From a checkpoint of a small transformer trained on Wikipedia: vocabulary 8192, tied embeddings.
Each number is 128 + 24 x the weight over its row's rms, rounded and kept within 0 to 255. Layers, rows and columns count from 0. Numbers have three digits each. The size before them is the row's rms in percent of the matrix's.

# layer 4 attention query, 128x128, rms 0.0657, rows 0-54, columns 0-127
132:144090139188142133098144134098116102164209134105140095127158143134119148159124116102113108111126119080132115147130107101147102143114140154139142079132091174144096154127187109097165148131157080134135149073134129096130109119121148118136090152100115122122152132125104140144091119143136138138119078148096070136149131141116133122130121129135114179124116125108103154121140120140128104151109
129:124121164136147141149098123149128144140086100138061147125107100166115118111158109199117097122147117119103100105137163129147176121136088143174077112113123145128121129147102127143140103127125112075141124177116128118109142134151116123133142109203113107114112115120122142109178137125147103144100136105151113130104150168096163164121156090132134137114136120143133137080122130113097159132119
130:150143135114106123116115095164127114128086122186140174133130195141144155129089111139124115139118156131126142120100107120103149130095153152089076131139123080114151085136172114141147118167111143129124163124106170110136158129148128121121155139073149102079178122073141139135113103140132117126134136156129135119125173091095152137138132130123116138126118153147140100104153143143117119122189
121:158092144131131182170098127140148160121129068098148138083094166143130087134118113106135154103119148083072108118122134113130149088161168137120115119094093145087113123115086114135120117139144111133118135151115117142143094074122120140129108126155147144135127184136175139106180125150132130156079136111110151111114144120140133121103130160162143117140138100117111146117117143178147130149119
150:159127142109132090088151165120127137150169104160092128099138103144127175116146149105166148120115156128115150110149079086126143129113104126139123113129096136170121129174097115102114108122119143127125072156091095136111116125157143145122160130133091134129162118149171171120082122137129105091142103082117129143138114172153143128098133091124177138139125176103137156093109132115104153124104
122:140090129161178147121111098146137084174137133132120151124121098153147140110145118115136157137110138144103167105108125096118123132130121105156134123115138113164169088128139089091108165135117144154155100136097116132149143110124120156141152121106127095109116114125169130081196124124098121125101187120123123131141155157156145134092089116131089097107123176112101143120164110161097087108160
138:149137130128163129137112146123126181101102117131087099124153117125123098104111131079132121107146109159110099120169081118150154122101112115151106145148176117117104115152126118140133146122167106160134097131116135177142089152097134143130160126112149111104126128167146144172107113159140118119126156145147132102135125105114152152097130154068105173093089074129172160117127105165099144138097
120:113121141119147128165099147109095099108137173104158136141157157137106134112113099131136146119137078104193107085143153135117109128128157135121148125109135086085110088071133115127168166124149113128139142110103156136113138122091146100133110145123096103135142179130100118083162121079114111093085160155092093163142158165138130138122134135150138175134114161115144120120153129133115120135128
119:126147119108118137131110145083116109184133118068122114115144098120099146120171133134176143164111157135137141076142093128113121128154134114114153134104108162120127134116099098116175131127143137157121101142105122126102123121157141127123145152162102116192154129161091160096125135106143116083140095097139127150178120151100121113096103154124159138154065146125123134108093130124101079126141
126:095134097157165127130141134123080121113154115145082153154107130197161147137157125102108080098135076117093137161174128099148124111115127144129152154129138120138151114152138076119147155153167120137125127133120137167125095123133090131150103091137106114120096135142113156159138141126119100174126173134140114126129133149111142156119142131102117129056130113103150159140121147143090101174113
122:152124138083135098097159100145157088117150079166174086136145132170128130139121108129140153124156125147110137148122169124129093117173140153157104116140119086125174160150107132088095089132120140137136149138157120132144157175102157111139126092091122131109167152124112157124127102125102147115064120128150118101109107094090124145131111135124121126145135105097130128155127163091159126112173
121:159138138111201092125129156132134159112095149166065139118184142148139103100132098147081139142121114147106144144116146106096145161115141130127162158121142119133127149127170171130093130101190120136075109127093153103122128120095122132137150140100128105143144159106130136114117162128141129169105110104132139139159133108101109115142131135109150145089126148134179091119127100144129174134112
129:101130093131150142098135095152169139156123066165149108136114122153113162113140167142108155082118166100102096135170095124144144084119104131102096140174084107136120135178129107142124098138124144157173075128112109107142126102151090149126108113130138139149102139149164135092121145131137159099114137092128141129156109150155119069130126130136141115128120145093093116123131103164115114137121
120:149106130114129130113166129176119160107082137136091105114158134106097096120161089147137149107112082117160135145124175142093121086139087108138151141120084130134132203144180162126139139086088134109144083133114165140135143146142129140086125134118128096159120133130109143169136140116123127119179108180134112136134134142129124102105162124137100134094122096128109157090131134131151125115119
113:101075120167129108121079134149073139149153123115134133108135135115136127094148093108116101142102137108167125152102082093121163126169112096169125125126137183113149113108099151127120137119152125142088098154138133142126094150152162163152169109128130120154128104138126145145183120124096096139126128114114097116129144120102165120154100122135102165188133140166123125120128075114169145125134
133:113107140125163122140113084109079100128078137168062142126162139115111123095122091124125124165145132084110164137148114130118162126114129135151167132110117144172143120160123112143130119128143134124132136099117178123114128121161118120121083156102117142139103143136127142127128120157112108153126143151112138161152174135128139135186107163123112138092095111128114111073143074131057138156129
117:140102136148174127113143121162101130152133144125106108147100068125127126091092126149151133111129108125137125159100137143109155119125100110122127126151123123135186120140122128102125165110138125147057142150133115154147125148141146116095174109117116095107157117105185172148165116115091133088090118087136123133128183153111122119130112105129104142116107188120079155141115116079134155127151
128:087126126071132153120144147137119101061089127114115140115172153135145110130109082151138100092165140142139144122067104147145095132121132129182178114108146149106121121140130143140139134146095101124111133137107123082126157109139137133110165133126152153130145131116162099181139092122130129125129134091126133104121162099146172155108126166127126125095132117136127115115158199121084115137142
120:157082107151123121119148130118115110128132121125091117071091168133109126114133151164127157145119128092149108121122124102089132153114130101115187173129098126102150164127171138084135134117173124111143117127106117135115135102132089162106142143143132158134070076177164075114126137146127140098143171120115138096124105140150144114171165109161133112136119105143103148149100113144107156139130
120:148110110121135127090105081130164135129119122101117166148138095148127078113178125163092109151113088128116140150133095101101131125114098109170144147127129135127163109154118148144121118114137151098083141070137147130108133119172132128182112143148145150166164154108185166093124141187116149128114118148108095129157138140146122128136117117089095131116141118122146109125136119092126166147085
155:112157128126174147076117141088083146170143124108146153103105132149150154095118124149149118123132121125114184102141117151094158110112111099132142156159134134142129119186112101098129093115138129133107070140133104155139100112147076121106156132111133152140151125145114122117158151136102110115117152101167133092156143140122098146119119104092101080135100183094082142146119157136103119140141
123:176129116122141120129123150110136140131141188096086128135119149131137128142161117101082112144094131126175108142129164133106083139111142093143182102086095098088128128089129139091114179099161149136129155130102141139102110101144177136139101098138124137141115089095117124123149154126157125180179117127132097143149106152108141110139129115135132143115165132114141148129092083141160161117133
129:100116163153143142105130106127100096129123156146113108120106139132096165118084170128088131136114091121173115132106173136127130135117159134084114117120153153163150132118141105109089129156091158096108103198157139108177118151128125149131119107114106154107102116163094086132127113125087142133130144122156159125087093112132087136103138129176115146160115131122111172144097133135143155104151
118:219123118095149129131106124151122098150129134119147163108124151153090200131104141109106137133153152160146126142128131093130098113125148133117142120107098093107108165169130127123112114131101096100099089133127103120136158163113139158103141116111107144118147105135121129122134082127126095142147168102124129151115153098154191154079155140127157142098101150133157142136105129162101139138154
111:128114160153129123095144118131096124108142139121125108141096119056113100121167181109153194141123112124141157126140116101152154125112113093107146133111117130107130119101130105173133127125125127143167142112172143154174167146166131107110125122077156155100149116132113128128096125123124143133075127139099130117101110097125091088132102162127117174191124095142130108150152156108147115108133
137:121111105137120126117150111147120141097127119131180059133129171095133104148126113125099133127135145170125169167099170149137141125121178110131106139141135115100110143091146133125120165134117111181145121118134144110180129126107130117174119107093184143137121111104100079144148082102122172156117105132127141089157096105158118126149141130135126147096156105120111088164124107141171114139142
118:101055122156104130113126122148196118108116105165125119106105117092156138127142120115112138108133132130154132127133118106139156137105101131076140141147144100124124144083156176132070182090164135135167127123159129162145145099132135150143110135161131144135094145083121094125134141138146169129102133132092116086107078119104109128107140135128107137153151106134154140084125144144114084147115
139:110148110158147129155118117126133176151145115146102148147149112113132116116084157139123125144141115093114109119122091147149133086138134142127118157170154165177126131140105089157115106119119171155142114132111138125112118119111105077137115137143114164151125168145171147109132154103134141135110120110098127177149126165186135176112160092077115102130133146065112134123144142109071114123097
118:112111155160160142100135178096095172140096105124112128144121124119155117111129111147126116125132111137138105080120108099112130097124114127099174129150161098122143097117161132158136140117162153151106083140105115125128097131169174092136182094135157149102120174107139162150158101106108136145120166146172081106168090114171123143123141120144092117138126148147140088128129132129113110160109
138:123121163139095108114108097140118096056096140152154098135120143117114116125120120129111130149151085161153157100096139140131147139116159132135135110138149151113149139104122120154159128115140107147133138159130154139129087170111198150142116101085157139134117162128071105123133130157080144104157141139133091115081104109122149134122102173174121131124133116138187108173110109134154125115102
113:151128173172126107076151160121060108124151145146124152087075158136122128123100131100099135141112105126156132097121130131123185139157139156090152102109107148143106106198140101111149118100154141117134092109122143146126110105110131112099126151122138146160139129119135114125141124174118093129111146120155111140158135106118086137160125154108110125102168193119113119136096134122089134123152
127:095129121126145106146111143103080138145109084090104126119116146121073154144119124120144178131159182167136132111157103147123146131122109134145140124127090150150129128092139128133160152132149150143119107154140123150078116147112131113158120139192116147143123130148082165093126138090131122116123100125136126145139095169144099101067122116093133154153101167142121132134067143111129126153077
126:116073086160130183134095138098136106108144150100148134122173122147117130148133118082142139101110177149139154153136121134145123112118129122169102114134139161114079095103145143093169147119128106148114155102117129124081131105094138135162128154172104129110151111103106122156153152139134181065160089135124107133167119104135105080119092137144114118143130104139148125139109100150141113140127
119:142122147176163114113157164156096106106155121133062163084099110146150108090147131142133117097123102126120109126124068116158146119169094152112170094140134132154098134168125154112114160097128120144121103129149150115145148108122151115120170124173121103130118084112162141171138114151124109091134163082130094127110131136115121148110087114104142115111168105123155154142143135135125113156100
121:100132112081079126100116137137186129135119142192157112143115133102118160124131099175142116132133137117154138119113149149132101100089168122081143128164115076135113135107123101123124099171126145091119142144112156143120134102162152119176155133156159133163125173110129120131099136096126092127153108129143122152126138137064097141143107159133125110108076144146099101117130153140131160104137
124:132125141148138128144132074075153155092130135128143157090107176106113102113157120181099107099138135132106122134135118163149124119163143127127145145105126118127155132150109107166132090115139116120132116107105107121139145125163119079094171086131108147124147167119166133170150128152115132122108140103157163080142139095101082102120174141113149104125113122156181136100130157139104130123181
132:133112184123113132137141123157101166131077077105143131152117175108138153169167108130154114076127147128114126171137140128113116100168113127110130124129103146084128165148121163144125151100132105141128164118131139106068140091129148100120128128150102116136111074122056109115139119143154112133160124159081110120126142145107163158146136106115079119138137129112101145116115141131174139137126
111:150163149130144107165145171157118101130114133125135135101126136167136170146133108094127118116117138141137087139177115124177129089200099134118110100109099134087106155138129111138098080118074087125136144155174115138157136160117141135118141109132119112140110092151118123138136113084118112121167155107100110158119109128127111164133136138125121107133155094151108178138112199129115123109121
135:139129103118116136123168128171133149127105126118108117138125149143115140139152127161143093140121118166104114138143109145105126064145101123118113121125109155092149163108083103132145109149105119131080145161137157109049161133107171133119160123099162095139141119109090112154138107129152152135191103148172134134130137148091137135151129135135127093115152099103190121108111173123152099115127
113:112140122117129143166102110155118147091136114124160129119143186129132116091133103126137090115135123126123153124118131137123110114145092135187116186123142128130159130108134138131099110115124120127163164137133106166119103120072108197110135119101121106185150127118139160098177116137122152139157090136081133116110146155122124120157168121162123130111149146130101115171104124064129115077135
143:144160130099120123140129119110162143104101091104121121099120177132135153119126117164117106150172145131113108121119169141128141091127115147155111109152149099093122169122120092122113117105084119121115119158123125116129149147091115112108125105114166130132106130120154082165147087145119082128152126107146114092113153185129157150141159105141171141065201073149109150115112126126137135135119
145:120101136137120139135108142140164076173136139092138113114138120158120126137143099122147096110116130177152130120132129078116151094149078129126166132105130114104124138135135148093119156098131160120095155102124114153130166118102163141102168124153103088154139071085136152132156143148113116120134109152132066160172130137111101132120135144120102116145125118174087186111119107124173102121126
111:127112174105132136130141157115096154119117131162120139133143132131127109152131166128096155111146090131172150129156102164169124161154137105088138106112101123114143092164110133133138148123164107150155103134095113152115153132117096143148121113123150103122092123163168078166138134087167074142112122079137173128125136113134120110121145147101116127109049161150123143122111129083112135152158
134:152113169154133166122136154129116129111159134111179134134100142097096163121120129093135118142135138127154125118144160150114097109128114111085136088156097098091138109116135132137117129125132091152122139159164095158133121121113177179111148125099189114116105124128061071169142117069128129122112119146164167094099107129094101132130157123152120119138124127142115128166126167125142122130153
147:118146121103188142135113113078131126129141133169138164133106117128138141120107120153148133107106136113092152089133101115103122114117144149133135135161099113198117114173079112143128101133177113116104116135077101134112098127169084121139156143105130118144100194112114167111133122137104126114149138126159123122145160167143140103142135133119151100134084159141186115090096121144123114150106
131:112165120097150134148129143103144122149122091138133151092143181133148159138129126103132118128145150141167087138119088166132118130097124156074166097121134141104124145139131107087114091128149116105092152145143136113109160124051127137123154108135107121156129148119101091144091115150131075126181124127160109149112151142061120127134111121114139135129128091156156151120113131160177137097118
146:144136142101149106148161112130177217120076135149126152170076095132131166110112115105099114155106152086104121141116142127111115168110112103121117133150113094116137147113147099145088115149155100100163151157147089090135105140143134116119143141088166149124125176145138138098135186082111135107143146134115138090139144142117102122140129129152136108119153146115123143121115143135109128091136
129:113145116132099145149119160097112109119107113155139112144156150132173077139100117105116136115110136145125113109140140181075119142112106171123122135119124132135088120106171119122183146117111157134141162094113120089099110090151121132166099140131128122102149143065171113126099184149128172103183099128105097130183129118137136088130129146107132114159137147128105126122146131126143112161138
130:102127119143109128069115124125155117121108129108112088141100111121099127166154119119133085100129066165154116118113138140134103139133128131150156111162125105090135137147184113127129113116122149170148132130105123153166168161111154184094141114121144115135143095131119104151083127106152133170147134105158126114122120130140170128140130158105117197093180096123102109149124147132154118098161
105:157159116096127097175135144165180118137162167121088112111123110158142169161122139149144133129142097118139112094123130166127162107154141134119099143115121135083155117114141140125136157094142098144131120124124195155140147157094112097122103099136069137113121113141110122132128135110173116115082130114162081141102123159118128173120164102101110104152142104163152157105138150119121102125097
143:128196097156153071126121077136120175113122150131103077120143075152142167133134157106130138127145112112107127140127125074092139112115125137172114116132182117121122153124107117114124143139127183161150113161114144159135121184125123097100130124105148122137144089121110153130165116151114121149083149098120131164144175112127148126096112111119136160146113137102114143108114093147115148133121
140:088182141079147106129108163143146139128173138083128126102156140171101151121156097130140138091151115119134119097154112091129103133180112123133108092101113153101115092133125111122090126148138137124142122114150120100095129138087144143090149115141083113137160080161144147080140097119131108138167125145172156157141114131129142120133109153156140140091160137159124139134090142089161114107140
119:122109115119130113149146119148139159093087148178110122131132126108097058152157142114179163136077136127134108134143144146124116143093135098179123171098095058102108132129149147143085169117144124132096133136098100118153079139141140160110138127144156126153116136134119127166127157136160163102090116109101137118138113117141113111116091124154163153091142148129148099129140139107130105111103
147:113131078133110123124132117129129121093092174122118136124088130090119146091138096129086110157125124106186125151091141133136115164128140099117203163103133065119124124081149132153133160128158135118141152129145161108184115155147148125125115099075153137127142165130090121146131149114098159124108135146141168083132138108130117117115114158135115107129140103151156117153151109107126102123161
134:106136135116156100116140136157147095111135155156096182118117121132099108123108093142123137112071125094098140125136135115153145161125127083136133095157062149154142094158098140128101099150087134110136110175110137130182157126180099113110147164138134127152131146137160170094115143074124155104121134121134181112114132142127118132136146106101146114133177136108118128118145143105127150097098
# layer 4 attention key, 128x128, rms 0.0675, rows 0-53, columns 0-127
126:113143167144186097139089142129097117089118182139155136146130111147131176137124091095120120156105111145133114170138149140167143158093122174131110124134122151144124116100117114173144110104120102141091142135118105127122111159118133126146074154160141124107147067155121122082144152117105095119151127141098145163132115125130092147108115138158127085179133122154069128151110120119129111114139
133:133131143157151151157140087130122112162133098124101175130124131134151130145131148133137142119122154085142128096159118112071140099160128122162117139092133137130148135151144132109165163133090151073139149133129125136101142118142106082169106107146134139129112152102150085098159107141167121200116113147150095115133151132153111117141150118104133123100120083116133101079145068147108102167111
129:149153171097138102125200111125135176088118127121129118129096157085166134106120138137148137144137171110137146125125156133133099157139122149143111139105076130092137108147132173116107134103146092147052156137124107117100113148121155107117112118133136107129165183117130137147101148101079154094160153149126120105129144093106095137117123109142113107129137161113169109113144113139128081111125
119:151146188120084107142104112086135143141151108151150170147136134167098128121150156134093132105092170180110088114127191151115150108139110140130123125107136168115116157139116165124148082119085146092137126151138096114111133133110103127142110099157119141121126102086108117145185108162154145104133133121124095109143140108101182124104135140172126096126139118112121141096138132133137089142130
146:139154088133160132122079133123148128203180135117101138096116107143125160101114147131156143109118120112133173093148105145117148123120086142119170131116091097159146103161119149111144120111147156120122130114127085142130129109122104180144107148144121134098143090123165141117104151120086123122122120106118127112182158137160101120097146099100144139182139163088102150085109098135131126138136
122:126159105142130101099111144148144183142086121109128111133115123175144097102127176145184129112126123116151168127099127076102122138164155069126126120096085144085120129143138175140144116117134108124111105134133153157108166078145135123144130163150125157103125133122110104167162155143124155129115159110116074100138142118125109112113137137159103144143103110154127141165096146119141080125101
135:117096121149153117134125151099127109154117125137104092150162118106170091127163125125087090145139112108105103142128136139147150109130139169125174130158143100147145114146159143145155103089174162142165107110125121118126132137162127136146087117112098135113115163119130139145060141148122153144080150119117087124116117085071140178131127114162101124157134096105159125122137078150096119148148
125:119169158136137125181080158095118107110126170096149134145121141089126090112125131136119142126103124123163100160087138094133134137145177084159089144160113105171121130080136155139112143138145139068110140132154145111157148155094134105132110146143136140111167137109108128133158167081115137131126101145139150161093118105113100083113134117150129097137127100159131095141138148102153105097134
117:133152089149146125159069166119120121170150147095132116122129105138099111143111169105193144091150145145133152116152087117125090125106114118124147121133133164181117095102124148138124143108147140094110112093111124159100076132156143101137157147120094121084130146146109145147135119110132111093136105124140098132110118145136149142102127160090120145183086149111138077133095138133145156144098
126:124115143168160152107086135074135107116066139137105132121149181184170139107126120134105108139113164123097112149116130110109188133157142146160158144140142164116132110146161131157148098130136143132128111154123151121143159117152129094125092127116102129114115161143123130140144150104091088153097168137147110164135141161117143150123120123146068103108128089148118114128128070147110101144130
120:114149119103146077100137113130116136133138116138145112144129147117083181147101136127170105120142119144096158122077114147104113115110138154086108122097134128083068140114135112126138119153088120132121122175134111136146143181101128171106132125118143156122167135173104106114121070128119125128091146143151174128140168135146107110105093103162116146149200128116149153114135129103137131153133
121:105102129144149133130116107159148100153121124138104165152158102094178069169133101105115101099099147103103137080144132157132103145133093067145136122110167092105145136118124159133153122158178152138114143145134094146141150145128152127117162120116117132172137132115130156126149140078096169147147124144126160143118135120079100150102131124130105074122152130116152168128155106094111114142115
125:153144141119123120107142141115122132134128120101135119125128108136110113116140108119139173095124137120112152100130140125090103181151094151137115127108056101155128129154124070141142070133122136149118146118140131100068088104151107136130122140147114156104139101154121131093160120156126140095132158129117115150168142159139177083127159107154096114166133118075087171113134143158079144131148
122:158142146075134128136105158191121134177153118114090128154146128106176130143153137144114082137141130095157126133130080147140113149124116098144126135119124129134150180146141112135089123129120146100088134135134143132181125121170126129111151123139120105131116071133145122109101088137158138176136156129165150146117107148089093111138108146107149111059099090113141139129122121115082134150149
119:148079134122090127145115135162125112130116135196107117126145093150129081182129140139158138149105122147129139128095095134128160151125163110134153135118135145106182125116109123121166133150127159091135155109107114105096153131151151156148099144138126121089129092113113116136142179121162139142135128124151120126127082097151112155118092163086124150197113138144130103101120138120168071120111
137:148124151126143115177094111135106165103119106117180159135105105098180101126155087175092109123096118099135114093110117158142124176138166126150153122119129150143150099118149132183162105132142111091122100120126143140119127123161104105122135161117116106146120158152152120120161165149112140109118122118102145156115139133111139129114113133110066116134105144146141099107074075132080107132149
114:145082133124145115108172114146119152190135102125140097134137094128164131112102107148172120116097113119170143140081147078120156125121104095101157165132109128117131142164144137141143175122122146100131132133109108146134132122133101174147162168131123116078138112116118088105152120118094146189104151109176128117138147110147074086123120122122099153137136140145111124130160124095159112097130
131:117142134110132114167129099165139141140068109104160142107142180125145122101119114147112121093185147153154116103099114148117152093126141137135166121149125157115098142168168134192107110119152133138166142140110144123108143145066136101144136108111130139150184126083176118114115087104132148114142110131155115082128147121109106150124119106069149136108129127134133107127103127121154106099141
124:125157136129103124139114168150119107102144124110124141142091084156178145106173100093113122109127116167151124085157157126152098091172101126153157140128116121116106162133148127121181112120127131154138124120118112112165101073153157165102137113125134127122105108170129105107165141156151117072140109147154153154146115152108164109124162145098145104127090068138128123112134148128126095104123
121:127135117126136112130145125132107098120094150197151139108153136163146101128161113119099113127104137105103108130103088174110094154134120103103107167059141134141136075125126124127154137123171125143142159126144134114130166101143105178109135171142117112124134113127150114107168119143147152131130114113086141151107177144141097141149152143143118144112118163142181097137112085080098136120164
148:124129122132147150110109138123140111186122104114148106129140127150143100130140129145156124133140131177122171100108119113126101088173133122106146139155120174137140110149139087078181115109157123151122088119124119169117123085090130103112190151120121132066138114116104130104133129126080121108168158121159079115146137161151139111149099163145053126121111146144128104128111136131117124123131
123:116114112138078096154076123127139128126118149146095138151133099168165156152170128104134115142118114109160105153151169111127135152098079082106121137129157111142134096071150113114098136155119161123094175135152156134151178092130113159083109132154152145162115099113121137167114157121152124125155081141118146131112096134121142129140112120146141102117141132159098082118147129088139107140115
129:154115138138178111084141155160160114129128120121135117124083077115104153116116135137107145127156106140142105120156126114114146137132139104118144156130116119104110169139117070112165123178078097096122131138143088115173075153102124123144136125113158156088120161148102139148113148126103117143144164136142177107123088098173146089147151141135135128102096114140082129133150104169143111105118
122:122181131079145127115115146162149135152142129079104133133144076138086151161131143111126125099131141106140142104164131090148181103157096143157138152127080158147123120166118157147133101092129167119093111158142127133144148156109132124111117125149099136119154165161112182139096150135138141125136105119160108078119133168124101107091125136120109147111149128109151157151129087142145075115120
113:138113126131120094137150095105150118103144154132157121140110107118152138142110095148128134163164112155191125126086112128153114160107135113136157129132082117132105148127120137125108147113118079150118143122138120091141081153163109152129127123137143105089085117134109096164121123158110102097109156079139135110100107070117160128081166149116125149152099137179165157134099120113095163121167
125:079112125119110123092144102176115139087113120183154060164134117126140095130120121156115078098180108164114118166102175133160106145146128131168094111191156095093142152103121098149118100148092091157135146110145133106123143122124113117118145115132138136155131123136114137159118097123123169114148111116123165161117096118135133147128119154162126146124144113133103153143120139137121115139166
119:120124104118153130140146142136116103073143136145118119133115183133142151112126137129073105159135126126101109115120110121086079156130108099118138137113141068162145135130117108141138125157154165169123144145155141075123121102133126123108120120117152115120112143092111094169135121182159144137126143139148103115157112084094139138110170099150142153125110060163129181094117170149142142132146
130:140155133155146144127125130112077162151104095103155147100134131141123110084125126114134159120118119101124084147132124135093155110149169137101117142154139097161144117142114102136156127132164103110138095089165117124122142093099097107139119143181097131120115111096133137119171131124120117113112143094138152158162164151137134119204155125136090114165111170091106170122123109180119169135138
114:135123121138123159139166089127131111152097152115141115097105151127140110122149114116119099152149120147122099160116088128110141126136174106111154174154149109104120100164152105122159129134171161131117130108166102124119116109156136162125120108121143148074155115046144114148109114118115133157146116183154117142119105120075095127113119167140085104153079135139125134140129150094129101155173
137:086102146131115129130127134145140148095138125168101134168110145091088092154129148145125083154145100143123119144156083140147129139135164116105129122165169120120114086141137082187132120147065103130146140137126132078122139158169151128130139147105125136112130189143145138133079116101128155123128133166108122119093125085149100101125123149129135149143093075161177115148129136119136133126127
108:140095185136142159130111137109143115150162112098146136114116116144156164112165134104109120126116098145133138072147104118116129117152134123141126100166140133122134069111179114125186137123098071139078118124143119100181148119113160074128175140129156122074149094132132106144103156128108132088162133127111126141139136125117106124110118157145101102126096176148137154134147115140149117105121
122:107142105150142155203110147120111094168147154090114095132143118131093137137095121121170131115137137116104124138150081130155131122085108113117133171146161145153087106129108129119148175142130162117131121079117108121118137148164116099143164124151108127115099123099148176123082152118142143147133096158116117177153084127143143080115137134140103168149090123142104126101116097153121119157129
130:119078083124141112154102171130086099106109156103138088162155157127123096126107140120119115139122126174134127160149120139151128150111109134121117134099129164123131101102118149153122116120117128170132197089129147124116136126136158113137128164195132106140149107127119117131097120146150125087148082146060092148149083122114133145136117122135144151146170079123112098151124153124134144087109
117:131071127176136115120103161117119122164092105119119161102125155148172160116119133108107070117157114132132151095129107102130181123140112106112147122144109118120175125204168126149125143085124129136159165165132130122153151108155148134174108115133144126129149078105146066138107159133121119144105151137134105116152122108105097146094164153091119122126129128140153159117145108123140119126114
120:132146130113141114175143133099173150138145137146125129149112152117100155063122127129145099122104167138111108134139129181114085143108125123106115104126099077147145110113131107104112123157150140102102126138084140085124083108114153138078166141115136146107137179121116138119121108079119141141177133167178152085123163183128135111142150159151161130102131146126111091116120153137123141126127
125:155133100136116113122114088096116106146128090108178159133144166109121136124153117147085137116151166077125158095116120144100162067126107160151167128100129155125133161159150098147163124142126113136088153158156112112110110116146102139135193099110155136135135121107117111139162107114120148121124130092169145088132141108071128110144104137125149084137156109150170095133148111125123142120114
136:122160141088098150164116102173104141153117103129085129126149118115157133118146108124114093162122134168110113146127130157138120098130141143117096130118127137149175154161081130139132159118101152102094161143099143144078149149083126078118111133102161084144107066139136101157118155117156093167151131110124134169126127177110133115109115083108126143121149118126134107109117148102144125163098
118:135129148115122101133152136127150110153130107110083129125121123143113176139107144094138126129129104145093117120140065114119191084154141163153129101135083178122133138166162137119090104116110141096142114189126131116147135176065134116153129119140122118137117118140104139141101172146131097172114121105140091107110122150123127147111161137084127121123129135095115171087111131156114160146093
131:138137135088123117137139098132145152160129111146108128148135118121103149143122138138153082124145132132131090149123075154098143108088119137128130141114120139116145129146109127156113105112117141123100173123105143148114134112140143093132150114137128101151114135128105160158096079107120071144132141160150121174111160182115136149157178101092142152091147128067193105092166141118145155167090
106:113119131087087125136151110152113156121168119188121126134205148107121071124122128145141115111073135148118156141128133122125150128174138108140137133131145143138150175091149145125122136178103112139129100129134128124127203131101137143138164097133096107157120075144107154107110119093157111154126131127146136121152151098131113131155138095086097149137109089121126103120098174124134120117110
140:095172133096104147125136113133115145149137083138110158135103130150123168104136166116108118099135098101134118160127180123144137078111123154141116111137149130136138174145131105124133103116084118106160135141143144129103173099125095142139155082135129147156171138121151139102137126120108129125123137142175125112133142126120112175141152132075118115081173097082133112081176126151097103166096
147:126103092083135107136124179134075115141113154149118110149137126149142184131145147074129134145116119177124135150133087089097122133115142113133125122052144124144119153118158152081094154110131148122109166129087157163139162131121143140117138162131111090090128100130116129148126147139156137166178114150163082127153125132101098156099128145091133135126114103128124134148115153111151122118098
109:106118181174126144111086136123192081127152122106140071117147127080137099148135134154144119122133142113126113111130146140136119112145113128164181115145134119115106112153142119144103162104157146092135121080090114086127108093107150116147163109091119157137095123150137111181169124124137137127154135094143136126116094134078133130120074118135142135096172140143105165158133135131141111110118
132:114157162115138122108150106097172106140151115115133094135098134090104165160095140122135095152103091168140116149117118118141103123107121119114176146184109143125144186117118115116126126132117167121123106138124114136114100129083133129145168103117182131128120100140089135171083119117093071135169118158169111099096107124124121098115129149146131167121165093136135138132148174143158122132128
140:145130096166109143123082126085131128148153133113136145116104130105109094113153106163138137141093150106057144099149102139104160159129127173142169117114111138139138117160101169122145101136175156100135116129118110133107124098144092103153153141141106108128168157102143159098136145100084136087112132138140109144157176144128102102139092164171110109103119139135142088137128163096109127148120
127:102120130102145108148102144103108103131110119120084153150166136102100151137118096081127135130109168138123139144138144137147139124064133129104180111123137140116134135134141131102161114147142122099117162129108126107110091135103138107128140100100152137121159135140122162107094199074121116114135134174130163097140135159096136172125116125090100125101128132096153133100153150168151120160060
140:136155156138139134155177100151198178137122082100101124118113135132156102080151121164136151159098111114106122123121128147117100136134085118094143139128088103159133146111112143110103099131122137139116091175157097113121160134119117156132148133109179166177096165126109157086143142097111139141102132125114118095100131165121152146146150108140125083130124127126115102102144156104116159136113
133:148123142157117129155114158126098138109144152129140120135133162096146104122122113063131166156132150113127145164115149175132114162106131107117094107127151131124096111105143147092084141099110119185099143098117145113116132106097132136119141139148119121163152110106142119127109120158104141090148084164050127168158117106125114136162097117133133092118096136127117090093153182147105146100145
127:131149151118140109118148134141140116123122138133108097146129120186163158155105122125137122125144070114144102113150117130112115123115126109122138091160125106147115161129203097128114129123124120171129147108115164130085134153140153146127127090077122122090197089129148098152078106108146111150136128122150132096121154141095167145173092110114133145123152110120122126182156093090132118114159
107:102117118140139110084150164073087109141130117106068144142125144159149194158121125122136137142116099098154124125110139076128120085146130178128107117138155140116112127114158095161111156118174114067115156144171126160152155130090121109096114147117107134129113155101135104135165096099160128125106121124171098148134117123130126139131138097127161137137133120131114162085154128149128125164117
144:132121116121133127130119107150147117148131115127121102165129105133144127134169141124151125150164085065150111150125137065129150162145127152058126132170149106117129129119126138106119148094124135119139114128160167141132103159181105111118102154135093140117098137098107140107142166114094150122115174091172110162143161133156143164129119082115089135154137107119112154133129072108122100090138
134:141127115075135114122117165130155098171167140112116130129154135150125125140138171122140150135122106159122163120122106101123124137126138120162142109125101140110088135115137125134122122144122112089166140153133133179113185193105135139143131097106109120133126106114133162127120150068160075158124143130112137118082151133126149143113132118100123152145128167068068116118192134087144103125112
121:094104122133098131134147094132184107105098126096116121132157164109140078113115122145118128086100100146160148118131124161138104141131051148122142138121137094135139140122158136166097160127138150159115164119110151140174140131139132168135116116147137111134096161118110138150081080145140180161103106151125132127131119099123171096100144119152148102112103110118124149135069148103127165142116
143:133102128124123123128133117120127151066098143145142135131103150105149128145136110153125138139162120118149095133090134127142091158122086098128143165170128112118150147100118110176094118148150113146119159153169131097180143143170133178098174133087174160140124176128087125133105126111111148128120107130127138083096093119118136129111094146147094117110076090151134092148138143104118140105148